Weights of a small transformer language model: width 320, learned residual scales.
Each number is 128 + 24 x the weight over its row's rms, rounded and kept within 0 to 255. Layers, rows and columns count from 0. The size above them is the row's rms in percent of the matrix's.

# layer 4 attention key, 320x320, rms 0.0559, rows 288-309, columns 160-319
size [147 108  95 104  90 108 100  97 101  82 100 100 104  98  88 114 100  87  95 104  89  95]
[[152 147 146 114 108 123 167 113 131 127 105 153 132 109 150 139  93 129 108 118 105 166 126 127 127 148 133 127 100  98 134 153 133 179 112 113 141  73 151  95 146 171 111 156 137 147 102 132 141 132 123 128  88 143 144 110 136 132 126 127  83 149 121  80 154 155 127 171  90 139 119 129 120 141 123 151 140  90 137 119 142 132 134 121 114 117 128  97  84 101 128 145 101 105 106 173 139 156  97  78 166  80  82 130 155 131  87 116 147 116  71 122 124 140 137 141  89  88 153 157 170  75  98 123 150 119 116 100 128 128 142 107 171 113  98 130 123 111 140 145 113 162 129 126 110 145 109  93 145 109 113 120 155  85 138 136 129  96  80 120]
 [156 157 164 109 131 131 151  88 126 150  82 135 125 121 145 169  69 141 116 102 134 186 123 133 113 177 122  99 105 129 136 144 163 151 137 146 134 135 167  88 124 155 116 185 118 156  94 114 106 148 135 127 120 153 117 118 114 150 109 100 105 134 141 101 146 147 108 183  88 140  81 132 125 107 118 149 143 124  99 143 139 126 105 137 129 117 109 110 121  75 126 106 121 104  99 147 149 156  96 142 137 109  90  85 118 117 101 103 140 122  79 108 122 135 141 103 131  83 120 166 150 105 116 118 123 120 103 118 154 158 141 104 165 127 109 138 132 116 131 140 146 133 141 126 108 147  77 127 154  94  89 127 168  69 138 119 133 100  81 156]
 [146 114 153  93 126 133 181  83 141 122 113 159 142 145 132 134 100 147 112  96 130 156 120 140 139 104 110  63 107 136 141 125 118 153 119 143 132 125 159  76 124 101  98 175 108 177  77  92 125 163 127 113  93 160 114 149 119 142 124  97 121 136 128 126 167 117 123 178 131 133  94 119  91 118 150 144 131 125 124 164 151 122  97 139 117 121 125 162 138  75 170 116 140 127 133 134 148 173 124 147 139  92  83  98 154 141 118 103 128 112  93 120 123  99 127 120 159 130 154 172 163 126 102  96 123 104 118 150 157 117 125 123 165 158 106 131 127 104 100 137 131 128 103  91 126 164  89 109 132 112 105 119 153  69 122 136 124 129  83 158]
 [150 140  91 118 138 123 125 123  97 174 141 150 107 105 141 141 121  63 138  91 134 152  82 125 160 115 101 130 123 112  99 115 128 118 163 166 100 166 162 159 130 138 103 134  98 106 107 140 119 137 137 108 100 136 136 135 107 140 117 115 139 163 139 120 163 155 117 182 133 119 118 105 121 140 139 107 128 108 143 143 179 164 102  95 147 121 118 124 158  97  89 141 126 158 133 151 160 130 126 138 122 106  82 102 120 160 144  85 117 137 100 141 121 147 108 116 117  95 141 141 134 117 137 125 121 167 100 140 138 186 117 129 145 141 117 164 147  99 107 128 136 112 134  85  85 138 106  80 145 138  92 113 120 131 122 140 155 107  77 152]
 [125 101 115 137 104 123 105 138 118 114 146 137 105 149  81 107 176  77  92 135 115 133 112 132 126 131  99 135 141 122 142 122 151 119 148 143  93 128 161 141 121 171  90 149 110  83 138 131  99 144 146  91  98  96 116  96 129 172  46 155 139 183 140 154 129 139 126 120 137 144 154  96 116 136 100 130 118 116 142 151 139 148 154 119 164 114  98 123 127 141 118 124 120 152 122 130 107 139 150 122 111 109 125 140 121 155 139 129 119 120 123 118 129 173 114 166 137 130 111 112  92 128 169 103 130 124 158  83  73 141  85 130 119 138 125 104 122 101 186 164 104 104 119 129 111 122 148 108  80 145 113 126 135 175 140 133 141 134 159 141]
 [124 126 110 187 131 122 122 130 118 145 159  82 113 117 122 106 151 119 175 156 161 146 134 135 122  89  97 126 173 139 128 105 109 169 135 132 146 188 112 149  94 121 123 123 119 133 137 132 110 101 148 143 117 112 124 149 126 131 163 131 127  99 122 197 115 167 106 122 182  77 116 124 101 122 107 104  91 106 155 133 139 139  83 125 161 151 152 165 140 126 124 105 140 123 135 126 110 105 136 163 115 158 191 164  96 139 157 138 141 137 157 151 165 102 117 115 162 142 116 110 111 121 166 124 153 133 160 143 137 160 110 166 116 117 150  82 102 121 159  78 118  97 138 114 126 100 115 133 129 145 184 115 148 129 155 153 113 140 176 128]
 [ 89 113 107 159 150 114  97 163 132 109 152  93 117 133 127 119 162 100 148 136 154 137 131 145 150  94 139 153 139 134 113  96 134  97 122 118 134 121  92 181  98 112 158 109 122 115 141 147 103 116 103 136 138 104 121 108 148 127 138 153 133 121 149 153 105  86 121 118 175 127 153 149 151  96 118 105  98 146 131 130 124 100 144 122 172 142 144 134 120 174 120 134 129 122 135 117 100  94 142 122  81 155 136 152 124 134 100 142  94 150 189 123 124 138 109 135 145 159 153 107  87 155 141 113 136 173 127 164  94 125 120 155 102 101 148 113 154 131 137 144 123  93 122 137 139 118 179 174 118 161 144  99 111 197 139 119 139 131 170 119]
 [ 92  93 153 138 139 132 142 161 165  93 133 120 144 145 161 114 154 141 149 116 135  81 150 100 143 137 163 131 180 124 141 137 146 148 129 124 159 182  77 121  79 115 133 115 115 134 122 119 112 155 121 164 163 125 148 194 143 150 182 145 129 101 147 173 106 114  91 134 146  93 105 151 143 114 118 137 131 147 120 120 123 114 114 151 117 132 138 170 128 120 140 110 158 122 119 154 131 139 122 181 114 159 158 156 112  90 134 123 140 107 171 167 144 114 166 105 155 151 139  87 101 166 140  95 149  90 147 136  93 119 156 140 118 139 146  83 141 143 163 109 127 110 116 128 108 110 157 151  99 140 184  88 164 137 151 146 108 160 186 105]
 [126 148 175 117 113 124 154 117 138 138  98 147 109 108 151 166 100 150 107 119 115 159 110 131 133 145 114 124 106 127 149 154 135 158 119 146 137 143 179  98 130 148 102 153 130 156 104 125 138 132 124 140  79 166 151 117 111 126 118 125 117 137 120  91 160 168 128 147  88 154  98 106 123 128 112 142 134 120 123 135 134 135  98 136 109 116 100 143 115  60 130 114 118 123 138 136 140 184 113 142 168  99  99 116 141 115 100 131 119 101  93 115 124 149 154  93 140  99 125 149 185  96 140 134 146  88 116 114 160 117 124 136 167 151  79 128 113  92 124 125 119 144 124 116 130 128 118  93 132 104 100 170 159  65 126 147 139 103  90 136]
 [143 102  96 140 167 112  74 182 115 136 149 105 147 113  65 137 176 127 128 132 145 109 118 155 131 102 112 147 140 159 111 131 115 108 152 115 124 123 102 163 145 103 155 126 111  91 166 161 104 105 122 115 153 108 129 128 110 136 153 163 154 115 130 142  95 109 107  98 163 106 127 123 132 103 119  86 112 138 155 124 130 135 119  98 122 126 129 114 127 157 133 148 120 149 120 175 138  62 134 106 133 176 132 123 118 140 147 131 125 149 179 160 136 109 117 142 122 153 141  81  81 156 111 162  86 166 152 125  96 143 142 139  93 114 148 111 143 169 158 163 153  93 143 165 141 148 157 131 152 127 123 127 132 212 166 121 149 163 161 109]
 [159 124 141 119 140 119 105 124 126 157 130  89 125 111 174 145 136 131 110 145 103 144  84 117 122 146 124 138 122 110 161 131 145 166 124  84 126 136 134 129 156 138  86 131 121 115 122 136 139 125 139 117 132 118 168 112 188 123 109 122 139 143 140 145 164 116  94 149 133 118 121 107 147  99 124  94 117  93 143 100 156 107 137 131 124 127 176  99 138 125 128 117 109 120 109 112 113 190 178  84 133 117 111 126 130 151 102  91  73 114 102 134 130 130  90 118  69 104 116 176 151 102 105  99 156 184 123 142 142 126 127 136  89 138  88 107 121 113 105 168 127 112 132 139  82 121 126 101  89 112 106 175 165 116 174  90 111 108  82 133]
 [113 114 123 118 130 116 137 126 139 142 129  87 100 171 136 124 138 151 130 150 120 140 123 123 134 134 127 147 183 114 160 101  67 150 124 108 104 139 136 144 123 139 148  96 121 155 111 146 129 109 138  80 131 148 150 136 150 118 114 122 189 120 157 149 138 101 138 112 129 175 150  98 140  92 133 133  99 125  95 158 117 154 159 145 137 153 134 100 131 166 136 103  85 131 147 158 118 102 144 108 125 138 127 107 115 152 111 126 130 105 102 112 113 132 104 185 156 142 133 126  90 163 172 114 132 119 168 101 114  98 122 111  96  92 128 101 133 103 144 155 136 128 123 166 136 106 149 168 157 145 149 105 132 159 152 107 135 132 154 130]
 [154 187 169 107 146 137 127 122 143 167 113 130 133 102 170 133 106 152 130 160 104 172 145 131 144 115 134 104 108 105 120 158 129 143 154 122  91 121 148 156 141 158 123 168  82 141 105 157 150 146 132 118  80 134 136  90 128 108 140 135 129 124  92  99 135 150 101 122 155  86  71  97 110 125 126 152 122  90 143 125 123 109 108 164 143 119 162 147 111  85 108 101 182 115 160 130  98 158 165 149 178  84 117 131 156 135 101 109 112 147 105 105 119 157 116 135  87 101 110 143 190  80 133 108 129 136 127 116 129 145 115 123 138 111  88  94 123  97 111 137 113 141 133 125 137 119 119  81 111 108  85 164 141  77 123  83 148 126  71 134]
 [126 126 168 100 124 112 188 110 131 109 128  95 129 128 150 161 105 139  88 162  87 131 115 114 190 168 131  89 154 147 163 129 102 172 102 127 148 159  99  76 134 173 104 154 140 150 114 137 120 123 106  88  78 137 100 138 142  78 133 137 122 135 148 133 139 140 103 147 121 190 108 142 151  96 106 164 167 131 101 161 139 129 154 151 148 100 107 107 129 137 131 135 117 129 167 154 118 162 138 103 159 113 113 110 150 142  93 100 129 116 106 163 134 112 137 111 116 112 124 152 127 142 164 122 114  74 118 111 146 124 142 160 120  92 115 121 104 114 157 143  95 122 121 131 107  93 145 135 137 131 119 110 174 117 133 127 119  79 131 134]
 [145 167 145 122 117 125 157 110 134 171 143  93  98 136 146 164 147 177 133  90  96 155 107 153 117 146 138 121 114 137 120 148 121  97 120 151 180 138 110 119 148 140 124 100 137 143 110 153 159  71 109 105  98 138 144  98 118 138 157 153 144 113 125 130 110 161  96 121 160 107  95 118 131 142 162  89 122 111 119 131 135 125 146  95 130 146 132 125 133 130 105  95 109 145 139 121 130 182 143  96 141 136  99 126 124 118 148 134 148 119 102 143 140 135 119 178 136 100  95 111 102 135 176 148 107  87 110 138 101 139 130 130 103 124 152 107  88 137 132 128  90 129 149 138 118 133  97 158 169 123 153 158 145 148  99 107 106 113 168 109]
 [ 89 121 141 106 135 130 135 121 107  94 123 149 133 167 123 112 129 101 161 113 150  82 155  70 137 102 121 123 153  99 172 110 113 132 131 118 150 151 106 117 137 132 181 126 140 130 113 120 140 122 116 100 171 159 141 163 116 158 129 152 136  95 121 117 122 131 141 106 169 150 164 122 138 131 157 147 171 168 123 143  76 118 132 135 117 152 122 158 150 139 134 109 160 119 153 126 130 101 112 135 136 112 161 120 133 132 125 155 163 107 159 140 110  97 120 143 135 156 156  85 104 159 130  89 107 135 110 117 163  87 138 133 129 129 176 103 145 153 131 131 105 128 130 175 156 106 134 169 108 134 125 126  73 163 135 167  65 123 183 110]
 [ 93 109 143 131  99 130 174 116 135 119 107 156 104 134 138 131 121 160 148 139 131 102 120 113 175 123 165 128 183 132 130 129 105 128 132 128 124 171 136  91 105  97 180 102 141 118 144 122 149 127 159 121 143 143 123 151 132 104 175 148 163  90 154 181 136 148 155 120 160 155 135 128 126 132 130 152 122 162 117 145 110 146 154 151 149 123 110 169 110 174 115 127 140 155 172  99 103  72  73 135 104 147 111 132 124 124 124 148 155 133 140 179 102 116 178 100 139 168 145 132 135 165 145  97 152 105 114 109 154 108 135 164  91 139 175 139 143 141 127 122 127 133 105  89 125 123 115 152 147 152 148 101 142 147 132 101 138 121 143 112]
 [143 125 130 110 127 133 146 114 101 136 157 186  88 114 138 121 155 105 163 120 143 120 122 126 167 128 100 130 157 147 155 119 114  98 144 160 121 134 168 120 103 119 152 101 123  87  95 126  97 138 150  83 144 140  95 138 134 128  71 116 135 157 126 146 148 158 141 165 120 118 146 102 104  94 179 130 139 127 136 158 129 133 156 112 124 132 102 137 109 129 123 151 157 166 148 106  98  95 115  67 120 128 127 113 152 146 125 150 105 131 126 176 102 182 145  96 147 101 166 145 133  89 184 126 107 140 151 130 121 152 114 103 115 149 154 103 117 184 100 130 109 122 158  78 134  85 138  91 131 101 132 122  96 118  96  97 130 112 104 120]
 [106 116 155 148 165 106  96 128 150 162 127 101 127 115 162  95 134 133 101 177 105 135 101 147 128 156  99 144 154 161 109 140 102 170 120  98 134 122 150 156 118 132 117 129 111 118 113 143 139 139  95 134  99 114 118  93 123 112 112 112 139 152 157 133  93 129 145  87 136 107 118 120  97  66 115  80 118 115 136 135 127 109 141 120 158 121  98 114 117 118 126 140 138 124 104 143 104 128 182 113 147 139 124  87 106 120  99 138  98 107 121 136 144 181 140 136 128 123 108 108 125  83 119 148 160 154 109 132 112 137 116 137 111 136 102  89 119 115 126 185 133 120  98 100  69 111 133 142 121 153  68 145 123  87 159  92 126  98  93 129]
 [117  79 143 104 150 138 168 151 164 132 138 117 141 108 164 126 133 190 107 129 166  85 103 124 119 144 144 161 156 168 177 122 125 132 121 103  93  86 119 122 154 128 142 124 139 120 128 105 107 165 107 117 149 191 127 139 155 114 133 122 162 136 140 124  91 111 113 156 117 140 151 120 141 132 130 102 154 141  65 107 126 107 137 166 115 136 139 121 133 161 141 109 101 101 150 107 137 175 171  91 108 138 123 101 117 142 131 158 119 117 154 111 166  88 181 195 110 153 121 139 149 172  89  90 116 107 132 133 122 123 119 108 107 110 144 118 108 115 144 162 100 119 134 213 146 130 144 182 153 122 164  98 151 178 163 109 108 138 141 118]
 [114 127 110 137  89 131  90 114 122 139 137 144 112 112 114 134 127 118 122 124  90 153 116 151 131 146 160 141 125 130  99 114 124 174 138 143 166 133 160 119 139 163 117 137 144 122 121 122 170 151 122 135 118 142 106  89 109 124 161 132 140 139 122 108 105 121 156 106  77 114 108 123 129 106  92 184  86 105 159 176  98 139 144 116 160 136  80  98  99  75 141 173  99 138 108 161 111 108 127 134 130 158 130 164 120 111 119 149 125 124 107 153 132 163 107  58 171 121 109 146 173 103 121 140 126 174 125 122 181 146 121 113 100 159 123  85 157 133 123 128 144 111 102 105 121 133 149 120  86 169  94 130 133 103  93 137 164 127  62 116]
 [109 119 164  93 133 116 108 156 121  98 148 157 120 160 154 130 111 125 102 169 130  89  92 145 142 126 101 143  92 132 180 165 122 156 168  83 105  89 170 126 141 100 120 128 135 158 133 140  97 149  73  84 124 180 128 108 153 113  86  98 146 158 139 135 102 103 156 136 109 179 172 128 147 119 159  94 139 131 100 166 123 134 192 113 106 122 134 108 140 129 171 105 123 116 107 160 153 151 171 117 152 129 143  64 145 124  99 123  96 141 145 124 107 136 145 195 105 124 122 157 118 143 121  89 134 122 139 111 112  93  96 102 114 116 108 134 153 116 142 154 124 126 118 174 135 131 129 115 137 122 129 123 111 170 146 108  94  98 109 102]]
# layer 4 attention query, 320x320, rms 0.0567, rows 289-309, columns 160-319
size [ 69  75  86  93  92  88  91 110 112  93  99  87  98  96 108  99  90  99 111  94  98]
[[124 130 127 109 109 131 113 136 114 118 119 137  91 150 128  99 140 120  91 112 138 101 170 164 142 123 126 134 140 125 119 174 146 128 163 151  85 171  97 117 135  87 120  97 160 135 110 137  89  92 141 145 134 104 134 142 110 100 146 126 156 100  88 138 130 105 144 112 156 118 175 122  82 166 128 156 136 179 182 127  93 151 157 144 126 138 129 119 114 186 141 108 127 134 138 113 119  79 113 122 136 149 140 184 112 127 126 147  90 160 134 153 128 161 169 142 135 158 113  73 127 156 172  99 110 149 139 156 125 141 145 128 143 105 152 185 103 159 135 132 119 175 163 137 130 112 131 118 140 133 114 122 126 117 142 110 129 147 122 133]
 [145 161 100 118 121 129 113 115 125 124 109 154  95  97 140 141 127 118 114 119 121 162 125 130 164 138 131 179 137 134 132 171 131 129 164 126  65 127 123 142 129 118 117  91 137 134 123 100 119 117 137 104 162 108 160  99 102  99 151 122 147 166 118 119 124  93 152 140 114 114 150 136  65 185 152 150 141 144 154 135 103 132 116 132 110 148 117  90 112 160 117  96 141 104 165 106 108 153 144 136 129 171 142 155 159 151  88 123 105 106 141 135 144 169 158 159 142 142 136  85 113 103 119  59 164 105 142 124 146 159 127 162 123 130  81 136 108 114 113  99 129 154 154 127 149 126  93 142 140 158 135 131 147 124 176 144 126 100 130 122]
 [162 130 121 153  85 115 110 154  91  77 133 153 126 130 111 147 138 117 109 102 107 129 134 157 145 120 148 145 101 131 141 206 147 104 145 162  87 104 119 134 100 101 148 127 126 109 152 136  87 127 133 128 101 137 105 154 114  82 109 136 153 122 105 115 102 138 124 119 115 104 154 109 129 116 150 147 138 183 111 141 105 100 139 148 115 149 100 104 147 105 138  87 117 175 152 117 124 121 114 145 135 110 126 144 140 117 103 134  83 133 118 145 178 160 119 155 132 163 130  94  81 139 140 120 124 114 152 129 152 104  78 153 157 156 116 158  93 148  99 121 143 131 168 102 119  87 119  90 113  65 108 125 104 171  95 176 127 128 109 137]
 [150 126  89 139  85 120  91 122 175 135 126 160  97 154 122 114 160 110 142  97 158 161 125 139 116  85 164 145  84 110 115 153 111 104 170 114 162 125  96 147  82 158 130 157 132 139 135 158 104 119 123 100 124  89 107 101 117 118 143 122 109 109 136 137 146 123 150 136 136 147 139 111 122 105 141 140 125 180 137 119 108 101 128 132 129 148 156 119 118 117 108 136 146 131 167 149 110 114 148 121 146 136 124 161 178 138 116 158  97 101  92 100 129 100 135 152 132 108 109 124 102 154 134  83 118 133 149 139 149 113  86 136 105 101 145 166 122 124  95 137 125 104 106 129 136 127 136 152 134 105 136 135 137 143 119 157 134 135 144 110]
 [142 170 121 146 120 117 136 163 131 103 130 157 124 138 148  99 134 152 105 191  85 109 120 141 175  64 152 161 153 180 110 144 102 134 138 119 154 112 121 130 139  94 123  92 141 102 124 114 128 154  91  92 164 100 137 137  88 139 153 154 105 116 136 171 117 110 130  98 164 146 119 112 172 107  84 104  88 105 110  94 155 136 134 168 130 169 135 103 113 129 153 122 153  92 146 110 144 127 155 154  92 148 113 117 172 131 134 158 111 122 127 145 152 132 120 120 123 171 103 123 142 135 171 154  92 151 185  95 134 172 167 159 133 180 135 119 116 130 127  95 134 126 118 126 168 153 118 168  85 187 135 150 113 117  88  98 108 157 109 152]
 [146 128 147 129 137 142  71 181 109 141  86 148 131 171 109 121 152  84 133 129 130 116 159 141 163 126 146 195 147 118 113 105 151 134 161 120 143 153 135 156  95  96 141 118 124 132 127 184 149 118 113 145 145  97  99 110 115 107  96 105 151  89 106 108  81 110 166 117 152 123 139 120 119 118 100 155 139 118 125  90 117 150 159 149 122 121 107 154 149 124 135 140 163 151 136 112 114 114 161 134 116 143 128 158 180 114 165 143 107 137 165 138 154 158 158 133 139 179 119  92 130 143 155 102 100 146 100 101 120 120 119 108 112 126 126 103  88 117 122 152 136 130 118 143 164 130 152 181 113 174 190 148 139 143 140  81  97 180 175 109]
 [120 132 136 138  95  91 134 123  84 128  65 143 145 152 137 109 139 115 133 144 104 133 125 136 149 118 137 168 130 149 123 121 129 150 139 112 160 109 151 128 133  87 117 103 151  58 150 166 111 137 148  90 148 114 112 119 109 169 160 139 100 113 153 118 110 117 122 112 118 169 134  99 158 116 100 140 127 104 155  82 160  97 126  90 167 124 121  83 127 127 138 103 101  75 105  93 125 105 161 152 114 147 148 103 152  79 150 113 123 134 140 126 164 170 118 126 123 135 137 142 142 124 139 116 125 140 138 114 138 139 162 165 113 141 145 123 119 145 130 117 101 139 112 110 129 160  97 205 120 188 113 163 142 119 115 136 107 145 148 128]
 [139 134 117 122 107 110 179  77  97 131 165 122 133 118 121 112 118 132 124 128 116 170 119 137  87 167 103 106 104 141 133 117 105 122  80 137 111 130 140  86 111 157 109 151 153 136 113  64 128 131 134 105  88  93 119 112 130 130 162 133 102 175 156 103 134 142  98 139 101 111 114 129 129 105 141  99 128 115 137 123 107 134 113  74 120 116 110 132 130 111 125 147  91 131 114 144 157 152  98 105 152 108 119 133 107 143  98 104 127 129  95 104 102 111  98 129 110  80 153 151 150  91  90 125 138 119 150 120 115 138 128 117 158 169 108 131 183 150 116 136 157 100 157 156 127 164  98  80 138  99  75  92 130 105 139 135 142  86  86 160]
 [100 131 129 135 119 122  90 153 136 129 111 146 111 166 149 105 166 128 150 138 113  89 139 125 151  94 173 144 134  90 118 142 133 116 148 143 142 125 112 165 121 105 136 109 102 145 151 159 121 125 122 130 152 148 121 154  96 101 100 142 159  82 139 176 107 107 145  97 142 101 117 155 124 146 115 148 117 162 101 149 132 130 149 147 162 155 122 129 135 138 119 107 159 156 153  95 122 102 159 154  72 159 165 102 157 148 146 151 122 152 141 138 171 133 121 135 150 163 131 130 125 163 178 101 133 141 143 122 130 118 128 147  94  96 132 112  92 133 144  97 108 104  91  95 159 110 177 173 117 151 178 184 105 167 131 112 114 167 145 122]
 [135 123 140 155  79 106 145 106 105 143 139 107 136  94 104 116 142  93 110 130 114 116 122 108 106 161 128 152 105 113 117 117 123 106 126 120 107  70 160 124  79 139 108 154 155 142 129 151 125 139 110 141 114 123 103 135 159 141 122 153 122 135 111 118 109 180 104 155 132  87 109 124 156 117 116 124 126 107 124 139  86 130 128 116 133 134 117 141 138 112 118 158 128 160 129 107 125 127 110 144 126 107  93 152 128 174 133 134 155 131 101 170 137 140 155 147 135 120  93 174  87 108 107 119  99  80 112 100 161 176 136 109 107 144 155 142 164 136 101 123 132 137 169 151 127 158 121  92 124  93  94  88  92 134 164 121 187 132  96  73]
 [142 103 130 105  94 155  94 135 109 141 116 158 140 136 142 145 135  81 117 133 121  86 146 132 126  86 161 135 108 133 141 125 119 114 155 159 116 114  94 131 143 159 153 134 156  96 143 148  99 113 126 133 157 117 152 104 159 125 115 153  92  96 107 130 137 107 154 120 129  91 127 121 111 149  86 155 116 135 130 141 138 117 134 156 116 121 111 136 106 114 131 117 168 111 130  85  97 138 167 161 127 158 167 167 123 134 160 132 119 130 149 136 164 110 107 142 161 133 110 127 107 115 151  93 110 143 107 169 136 144 118 153 131 113 137 169  90 111 153  91 111 120 109 105 134  98 173 121 122 154 105 122 126 127 134 108 130 122 146 107]
 [ 96 137 108 157 132 123 145 106 103 104 145 101 136  68 107 122 175 108 103 141 113 143 112 140 122 148  80 136 137 154 195  99 132 133 101 130 121 104 164 112  83 124 109  97 144 130 139 106 161 140 121  95 142  83  93 186  96 144 129 140 106 151 147  95 143 153 112 177 111 144 123 131 122  89 125  93 148 124 109  99 109  97 173 105  91 138 114 147 162  88 129 149  78 141 106 140 136 128 125 107 129 139 105 171 137 141 109  98 125 144 125 132 116 144 118 112 121 111  68 148 104 121 101 160 133 142 131 102 141 138 111 154 112 148 149 119 188 126 106 143 116  76 150 138 117 167 133  90 138 100 121 129 157 104 105 172 128 134  96 117]
 [175  95 113 161 123 107 113 103  75 155 157 132 119 110 129 141 110 101 115 131 163 110 181 106 137 106 113 121 108  70 136 186 134 126 160 166 152 100 169 117 141 152 108 132 166 130 112 146  85  76 127 132 153 146 170 145 158 107 175 133  95 150 147 142 136 156 174 154 123 154 101 113 127 126 122 150 105 127 126 152 122  97 122 109  54 130  88 119 111 146 105 156 141 124 116  95 125 119 162 106  97 134 147 125 141 135 159 125 102  95 111 125 153  98 118 145 147 111 112 111  95 126  83 104 114 105 137 147 105 107 151 142  78 127 138 165 127 127 149 126 117 140 122 139 117 137 113 133  87 131  95 145 157 134 142 114 119 147 153 112]
 [147 133 137 184  99 128 142 120 122 145 161 136 125 101 130 124 166 123 146 132 119 123 117  96 119  65 110 130 137 180 150 122 114 111 154 126 100 120 134 113 140 120 163 118 135 127 118 105 119 126 104  90 144 121 118 172 148 106 152 137 118 132 131 163 141 117 106 136 139 112 112 152 167  82 152 147 122 175 154 151 153  95 142 165 142 130 145 174 141 119  67 135 129 136 163  99 130 123 133 126  80 171 134 137 166 179 131 171 145 140 129 181 136 104  97 153 154 111 104 138  98 134 104 147 112 127 158 120 145 149 152 179 113 171 151 156 108 162  91 129 151 121 198 111 117 167  99 140  92 119 116 124 109 141 104 133 167 113 147 137]
 [164  67 172 113 139 131 105 114 138 136 107 137 133 113 138 165 132 146 139 114 114 125 125 124 109 145  89 163 121 140 128 168 102 167 172 108 140 148 168 109 159 125 142 147  94 114 118 111 147 106 134 145 131 167 172 115 125 114 153 133 135 127 136 132  87  84 155 132 122 127 108 147 122 140 125 136 118 155 153 107 107 151 130  99 128 129  82 101  87 149 173 113 152  83 159 110 125 106 132 107 112 165 125 144 110 144 138 169 144 142 133 102 156 152 118  99 146 103 130 106 153 121 108 142 142 140 126 125 126 111 161  87 124 141 110 114  52  98 141 105 145 160 139 139 116  96 150 156 108 183 108 154 159 114 144 122 124 150 119 116]
 [160 110 165  99 126 142 132 150  72 157  95 126 147 109 150 119  84  80 128  99 119 153 142 106 128 140 136 137 104  89 116 189 120 140 138 102 132 110 123 127 156 115 142 147 124 100 102 121 147 117 144 145 152 159 155 109 134  99 149  94 112 111 147 122 140 126 110  92 132 152 134 139 115 191 110 136 109  87 114 116 173 133 120 141 118 130  85  70 107 145 187 141 111  91  72 102 123 121 133 128 112 142 154 106 125  67 134 119 115 128 145 116 120 166 104 120 114 138 155 144 145 102 114 141  92 150 115 167  77 109 123 109 121 118  87 137 153  95 207 104 116 125 102 145 118  96 110 149 144 135 148 128 172 102 152  93 109 150 119 168]
 [120 130 122 147 153 130 113 131 114 106 168 118 143 150 159 152 145 140 122 106 131 157 130 149 134 112 138 118 138  91 117 173 154 126 127  93 121  99 109 152 111 143 138 139 100 142 107 150 153 138 118 159 115 134 131 136 139 108 153 147 124 109 128 122 113 106 113 109 133 111 137 112  91 159 170 155 131 143 126 122 138 137 102 158  88 140 130  95 135 153 154 125 121 123  86 132 109 132  85 123 143 105 134 134 175 145 119 143 137 144 149 144 173 142  99 105 105 144 135 130 153 164  65 113 149 145 178  92 176 102 128 123 165 134 124 153 127 166 147 190 125 107 104 114 126 113 123 148 151  81 126 177  96 123  76 123  95 158 105 180]
 [123 130 105 129 125 138 119 118 128 139 138 108 145 126 106 121 137 123  95 127 167 146 195 122 115 105 141 166 120 101 135 123 117 106 116 130 115  39 107 122  82 102 111 136 188 130 137 138 137 122  93 155 121  91 103 157 155  75 144 167 107 137 130 102 125 108 150 144 130 122 119  91 160 126 124 136 118 109 131  98 106  94 149 159  91 160 146 150 129 139 127 125  99 166 123 118 115  89 144 113 106  88 115 163 136 120 159 158 161 124 134 119 153 107 136 108 128 113 103 164 116 126 114 101 151 142 110 101 108 170 124 152 102  95 151 146 171 128 133 130  86 110 117 170 113 166 152 123 127 130 173 100  95 124 126 100 166 154 120 105]
 [135 127 150 100 108 155 104 140  87 158 114 104 140 118  96 149 118  83 179 111 125 107 151 102 130 107 131 136 101 117  97 145 176 139 183 143  99 123 159 148 130 157 146 133 138 144 137 190  97 133  97 153 137 133 137 113 175 118  96 147 129 133 129 161 118 114 155  95 127 107 103 176 135 146 100 160 139 162 178 141 122 142 137 124 119 111 133 153 118 116 154 144 147 111 145 125  86 113 119 109 120 160 125 129 110 108 169 168 179 178 112 140 164 132 133 158 125  96 153 131  78 138 117 157 135 173 114 119 136 151 175 128 107  91 132 130 122 121 149 141 111 155 101 101  93  90 168 154 125 146 107 146 140 124 152  89 133 147 147  53]
 [143 116 113 121 108 104 149 117 127  93 133  86 131 148 112 110 139 125 107 124 154 151 102 117 144 164 130 118 163  81 214 120 116 111  62 112 141 119 133 147 106 109 127 131 122 110 115 151 128 139 149 161 145 111 153 151 150 131 117 103 146 144 139  93 169 106 156 130 131 180 143 113 132 112 146 107 105  90 152 130 105 122 124  98 141 105 131 137 135 165 125 127 110 174 118  91 136 123 178 119 144  97 134 128 128  90 123 127 130 134 149 130 108 128 116 138  95 163 133 138 150 119 130 134 148 123 175 176 116 101  90 142 121 122 129 186 171 146 144 106 119 128 101 175 129 143 102 134 138 124 146 133 140 109 117 125 112 129 105 180]
 [115 101 141 101 143 103 110 107 159 135 100  80 124 100 115 158 117  94 126  88 132 143 165  94 100 148 157 162 111  57 151 132 156  97 162 109 117 110 121 123 132 152 134 134 152 127 143 147 144 136 130 157 131 154 125 142 153  95 115 158 108 129 127 150 121 104 164 115 126 119 120 169 131 122 122 193 135 155 158 136  77 141 114 154 100 168 103 134 116 138 166 138 143 138 140 112 128 100 142 102 110 119 114 133 125 141 167 177 179  97 139 146 167 142 154 147 154 117 115 123  84 139 113 114 151 146 109 105 162 113 151 114 115  68 127 135 100 153 172 159  96 148 117 154 108 121 172 133 145 153 107 140 131 128 175  96 121 116 129  75]]